Part of a small language model's weights: LayerNorm before each block, 6794 steps.
Each number is 500 + 25 x the weight over the matrix's rms, rounded and kept within 0 to 999. Layers, rows and columns count from 0. Numbers have three digits each.

# up: layer 8 MLP up, 768x192, rms 0.233, rows 283-329, columns 64-127
# down: layer 8 MLP down (transposed), 768x192, rms 0.224, rows 283-328, columns 64-127
up283:484503515487526485533492532469514500463533470500523520504519472490521525496508502508458547504488496516498515544475474481524512536503479492496568465471463444490475484493553530495516489479484466
down283:488503509531539472456493500538479490516493473480479504500493482502527499452539506475520479505477482584469502440525512569472467519489498504498520447457509480498523471539493474524492523503493502
up284:520519520449505522480483500458487446535484455541493511497513489533512534488490529516521489480509517469471494540509517462491492508496492528522499472525478485450475464492462523504496491520511490
down284:549520509522495552478568524489472495521515485539466538502506503473518524476474539476532515496477503511486497490493490467466493488452504437541518490506522468462501522500533467465478481497515503
up285:491528521477538432485534480488537481440461526502495541496492492502477537468465490575537489500514498483523516509490560537502491506516532505549480494492505537505509478529517540525491484507442488
down285:500479504503481549491523518498518522523517471487524507469522530509502462469527503512513488491450452522520525517460523471469502476563484477482494532475478448455518542500471526543493475508522520
up286:467528532526484519496481549500518530451512462498523512517480466492465531490509470476532516505527538515464483502502487475499518488469476521492499530514518519498469521512470545530488504478523503
down286:472492485490502511480530513532500517505434480525481493444493504509506494501492482528479512489480492469535524486498532518513472510514504522525497557475531510515486512470522521475537449506536482
up287:510516532519492514483539495491506506462508486491503494539535469525503464555466501478538518493481498490518494492474474497480520480455498515553539529508537491503488482489526493465476481462496512
down287:528530459529492526492487492498488486500439541469539494494478552496470501472519462469496530476509511490441509471476464488509515455481462547519508506543530489442543510421491496497501562475517472
up288:501487505499534482497488478500501525475498514483538545487511433512566494489465490493500534480492485474499494505501477521492513524499533487492502497457482510495548499493482516509483477528500475
down288:511482518517539497513498551518477512512462472527508513557466506483486481455513467469488503491458556508531511485478505499527504488486510488535514488505479492546491470502508487516521508541530529
up289:509465459541568506498522510468542525533485511543521519527472502514499519493513495501529541475517535470504500531502452535519532472472491477502489466474496481546500507490497472504533501470529534
down289:446502498508498464478482488530487457499476527539480456508510480526489502469501441534507496479496520480502510500524528516555480482526479473483523546450440515516485515524455519494501489505471533
up290:504515521483493527495471472493547542501477502469489529455462517493516508493520509485526498468483478471539477485426525526480458497437452420530472460502470484481524516446531487487518508492491476
down290:525484519491513518514536507523512469496474474521484463498489465500489488501514523502483505517501519470495492490530495510484526495522484535463498465500492525497505444490530496527492519537444505
up291:444491582477496474539515480497499464541474456449529459509504495500522502530506523484501505522533497484504502490495492527489510478499533505490526500470509476483515441483509497484515509513461500
down291:506506513483515511479482473487515475495462441534522469529534476494496507485469507477501471473479536485509463494492560434526478532498511498495502487506532486495489521494528492475488514473443544
up292:540491488472505483488520466530503473519558487519479506495509507528474499512484496496525507501511502486555520506497489523471504497516484512508520487475473481520547514464504545494497485500532456
down292:505488492496506497498507540536498486526474571469527490445527450508536507508491530478517492476483513486525499468495512500539504485475509497495495483530513567519460524525482507541477524493514509
up293:525527498478466528518504508475485468539484505490498512501531468503499481468480458493491514542541521501495501462525467524479458481521465464504466512511503519511510512486514497486523518469544503
down293:545504523519544509449435495462494524536474538421533487453496504526496511485494470464489522477497468499507465521494526522515524506491516509499498493512457485475504529511475511499489499506497518
up294:507493488497450484497532492478462502505503479513508459490555502487501473500503521523502473527508501481485482499523508550477466525520521527491518486530511467521485496531498483503491487486548451
down294:520497525468503508485506491518501484492513493502490522503465491499506471492480528485512540469476512476496508489457509472539529463521552465478490548488466517482524501522498527498500538522498516
up295:539503499492514503477495486515529477502501500499494499474524489474461513483466493508519547493500493516492484470479454456506479507472502517565531544467566489505474536530534507476503507480530501
down295:433475494555488452489507520516559498490481508518484468452469491485515437465525491481500496478558518533506476490494468441489461517469535513489501451478490419516546485482494473441518515519458550
up296:522515496517468478470493515498470514521516502492513514501492556474470441526522428491492526487548527523486533568523544472513446510483500472523431493476487508469500523509526491501527492453496512
down296:471454521496495492536508568497511505508442503509511530494513512481497531485497539526517455523509502452467514488477463478482538514517523463520495475485495529494530525543463520496481509536492550
up297:492495505535428474497491488467532514498514519502535513487502471486506444505493515481484480537476508510483467476538505553482476523531519539523455485483509479512534533486496509490469490534491523
down297:503513498493514481478511475499526483574535465526537498538500489503471483497507500521495484457527485492528464488484471521515484505506521558462500514534520504494486502468501551515506552469506484
up298:496526515514475504513511484435524467539543430485466541492511485518529491508474484503525448536532523550511520519584490496492533517497542512495482487452504495505483469533460521462500497508477503
down298:520560449506554463511464522454492489572486557514508489495466522536499495570503494478513490492488492534526496492510492523527538526484455507532591501500483502470487495497505476494498525495445472
up299:459478490497487513532516524500507536537472517507454522498509515470463551494491490502469479454506522489519532483475454502545535507469490481519478518503523508527528492503485460552492479495518497
down299:451495503463493505463484538552501480481519504514515473529480491488512501516491499473534491498487479501479455481536518517501498458556558506525509477529510498482456482542523515528491525480505478
up300:486491468517505445507470513510495461467527508484523482508479525500538503516475512477503493534521498514458521540499516509482500474559523492475491511514441466486508473538493498465541498515547485
down300:573535488467548507468489492535507528504442480524522504491542488499512472472495510509487488495475519478456540509472521473528489550508465466455537525479510509500507495494507467512524518498462539
up301:486443488497470482486417480506539483520499513478497514490538518489457511492484491471526512555498538488530473535481475538498468485497519454499472498451469453460469535508491526505467496506452451
down301:536504535501533496473532490464527526492510469544473446501524512476521498517465501513472502500537488511458497487527515492522484490475503493507532503527512521547472517489477546496508510496489491
up302:509521515444498494495529500515539497491478473510489518491487492509481501515494503526499468502505478527487500488539473450504523477509512433518501542503511459489556482498499543514483507499548498
down302:478460513499479511530510458517480555521492515515493485470512459548488503512521488493517526513490484484500498506482516527508521498518475494500516504463463489493511514531523497490489509500486481
up303:483510532482483525499488516462481472505522538520520584496481448504536460502486461511513488564519516507492468504476518533529487530529522511471504534488473535423521520556524482465489500514501456
down303:517436458474489553510505460429466541539504541486512517477529451549482533567498481502487455493487474484521490479481481518527456496503491524487470490525467473477515524524495445514494498460492528
up304:506507527480498464551534514535479500526492508500509498547518468486488477505481513516501512543516512484532478544521487449487481499478483466482481466500523497556470504529493505503486497515505501
down304:513508496495520474456505530489508495477511486541527519490511477506542502498494470453492503483519471508503497512485512517503480486552483457514491458489507506502463543506521489515475524525487504
up305:480470524536499510508487535524507504485535502502479567513523482454496462486504506474480520501482512529503471509523508503526510527481495473500519514507547508459505499502483488565491563506489522
down305:505524504467474476496501475485493481484486493515494516480508528508472522452534506503463474525538521493501515486503501532490497486508512495507489521489498502514514498527501482452527488514478468
up306:453517525510529468512528502536493496488524576532462505446463511474578479470514511505579535496539504513508514550493529484504486457500504530502524539492467496511496505547553492507474515509477523
down306:508523530537571532497439529511534500541478459481505520495539520501527581531474475492477506511523546521527486498484499537551470503490503506500523465537472501520452485511477464494469515447528492
up307:521499514510493496474540515503489536496494500495516503507528502516511499506493503505557521507492496528499465502515513504509495476487492519485500453528505454516504520495465463488516481528465476
down307:468524511493503557516498501543497511492488462480497494481463478495502523495487478493499472521531494487527500512517522494487476514533529487503504550497524486476503528523509513450467559491514494
up308:457501457448527486465503508469550474505479492492497505504486483434558489499510483532512517505510509534529461522519469482502499504508496477517459475487527504475509512502505492489472463531549467
down308:452537483486482480464515521533462482512535493505519481499551504486495507493494481472481476501521514496500508549497538510498504536492481519477490471523479468527514524504475458519493486517481519
up309:459507490498518516474518506512522556519514498573474540523510469452510496512497507465519511506478528503492484525500499445511513513524464545535466518476515538548550533449521520482457486481483483
down309:475541449472484459558419478461465564438495495542460535460486512502459535485523481564510501508482514488478449482493530511512523473445530501528484487526522492449523502548506535478544477493510510
up310:495528510521519498507504506473464495540523501512522499540498521517460491523514523499552516516517517457525488508504547475507551531544469485547526464510474510494527493496561514475539462470478456
down310:475501473489483514457513510546502511516476536525508516492476478490524462467493505496489525480459470510445516511456484509522487523486529526532471530468504490517477513531515559530509458498510484
up311:491545480505498526515518489509535529484500513500462517503482538496515479531514489468525490540482514511471485512530524516468489554523501496498482504492494505499562489513532480498524476506497486
down311:515502485481484479508549523510526512507453513507446505484524493466499483502486489465470485499492499437560467527472429538521510548525481503516505490484493474511504475516502516496507522497522497
up312:468469475501435519456504460527466490533491483461517503506504496502487460488496506513483488516513519491492528438469517482510553485529504479499490566516507500507488544513483485508536480534498500
down312:475525465460520527527537482471484486531487475465526479522509546536502521506482499531535513483520500482490502505492494491473494481478476532549482500513471518509479500552489530522489498459481482
up313:549524524449473517519500501479511474477486455488513506503487474499473497495476466539556509485454528539446508480547539485472477492491487535506447519520488506499451519540537470516506490531463484
down313:498518544523486515494488497507480465517492490471515511460506545539492473493492501480487512524516513497461499494444511523535506549516490476493510490485494493490530525499470469468514497510492527
up314:479507480490495452421553493527518479557463477498555500481512529508485486450495439489490538463507486504503507489498493499503494482490528516504470498485474517532564547451512498496528505503516539
down314:517524509508518483491498494528484510473515472470510525517512512505466528502522449530466490510502526503481537531495496437495518488500485518502538520489437490438518499454505472511490500551477487
up315:481502467532568461531536504510521516485504493520529521466509476501482547505501520514501518480515460502492512512452520556408492525497504492472452516552434510453529503563507503445516509489528525
down315:567453509481544519491469526538505500493490550509517499452553474456489482526535507559549478470481487483519501475452493536496532484537460490505530520499508492524490557502506460553510522529510562
up316:456512492484476493511489503502491480517494490483536508496465475525495480498484541491493528503512478496523512523494488476499477510462469529557492508477524523530540536492512507522495489498491508
down316:513526459497533530463490479520504528491543518486551506494520520522505487487477501517529495478507517509506454488551523527534532457507529486482459490515445515490513517494474493477528476538498478
up317:505490495499525466490496497464493496508529490470538520491494506542513472528498541500501509524477500514502539498519475526511477535505484518459515460512503514428478455488504488452490515524494515
down317:520504495496511505528518470494497523500434532498510506559519491501514532521507491492451522514505454523535463516512469501487462498530494498530508536501474490513481510516536519510509507478480524
up318:502514516514472456470502512511559497509501491525516505510496496506526500505495472444534512514525478499522533480507503512505511530496527554488495551485508471478466514496531504525521545500488501
down318:495488487522449529476502488462480499509498475449469491538511543497507491499468527485494506472499478520503496533497465532519519457524499478521473486513480479493473511506441540491512483542491506
up319:490452478520566506483488479510482525459492469498513514512511461511520506525503493508451453530523540497503523510508489536510462492508493470477545469489533471512532494483489529487525502510505468
down319:533499517506500495466460491522511514531493511479547504489505539500507510527504482518530496514457474492474491510511501481461505476478486470506450530508427511474455507503505517470485488514475504
up320:487492533507479495511513517540491503487545567517539523502479461538501524495484502486457475505541464512470516487524486518513515523488507492506469480471504488516452521548482513479474559470490507
down320:494506497479522472456468485481530492490492495504477502507460497492477541512498527515479479517443503506507492513487503489515477497522495488486525512491483492498481505484543543451509488482505497
up321:464475506552463468484518497495515533547479457510511499482517471525492528538512542499511484483476491533548492563495504493514488520471488461499529487508496473491520502492489516495514494530504511
down321:476505456465453530531487482499509503481527517487498512502505477454485562510493512490514524479502508501488509522493485512466479486527481510578501497518450510499524524508476506506535508536478491
up322:493506508504506473565533550518535527519522476502511518515459465526532481501516505550480525516497482525576505493495507527537522525494519453522502467499505505522501499513523464531509513495486534
down322:468470522507535512509485505490517499527512516494504494540548497488520452481494471502544520506495534495533537542483493455444515515547485529498510507524518448492432507509492477488515513496544539
up323:499504502443533504526487531482461517464522461498509544508509477467604523498484493552532497506485543505485503537475504493497485542517528506512498527485465506525484503478494507495508486497466462
down323:478483541494548537554439487540451519502502506492549529511465511493533535494508545546523451525532515456487473491514475517562497498496550464465524450479504514549484498519513493533536517473523479
up324:468527490509508507523548487461503453486467453511537498525484513507511509521526502529492467507498510500467471506513512473549515546479481479507500449548518456496481471504545521458534445515500447
down324:472533494518478489480483510499457528514482468464487524476446515455447516510459502498553498539509548529489498515499503508458528480483460462469504515469512480521522516482531532514510507502496490
up325:521511509462483463509456516490441506501504450531498500477524515459469526463454478539494495507492529524487516487496519501498541494517508497484460430512501451517543501482456465494505451510504470
down325:448522458481488493533507484498554490520482506512533485502532520501502489490521501456514489491515509491546469503565448509522497507456497495510532475532537528501516503508498491498505485499485534
up326:481485501500489516506491501500486466528541506531523492512498468486469527503477471500540523510479488506496522514474478532484533527530524470478464476482495478475480515515517504514493510499561500
down326:543459523471521546522478482528495490535491504536528512486496451532508524547510515507497521504459516490506490489492515482465450509474468537517485513480479529502453520473491539501514537499536505
up327:467579526505498498530490491515521502519510520548479543479546477524514524519502501533538488501542518517517493489431522474479497528537464490522495435508451484497499548520507518484505472485510475
down327:537498530464513520473542536532489462510464438519516446516459455506475501500527491481492478510504510511488495521525486450493475504467474527486487497504488545468498541503554495493519498489513497
up328:451462487537512518492536505514469497495539521505516528493513495518522499530535523534445475516504525525534478454501493519454468497500503536507531502481464473532474485496478510521492478413472472
down328:519467525498486490493500492444501511457526513506500481482518524511524491465477521508518489512501511471481508506481478506494515521498451496474503504525455509461517512520518528512521474478504522
up329:521506529494456490479502531487507520484512470498563544475466499499508495488488513473483491521497482508484504514496491530533536516465524491479465547489454535485540471499542485529505491520484488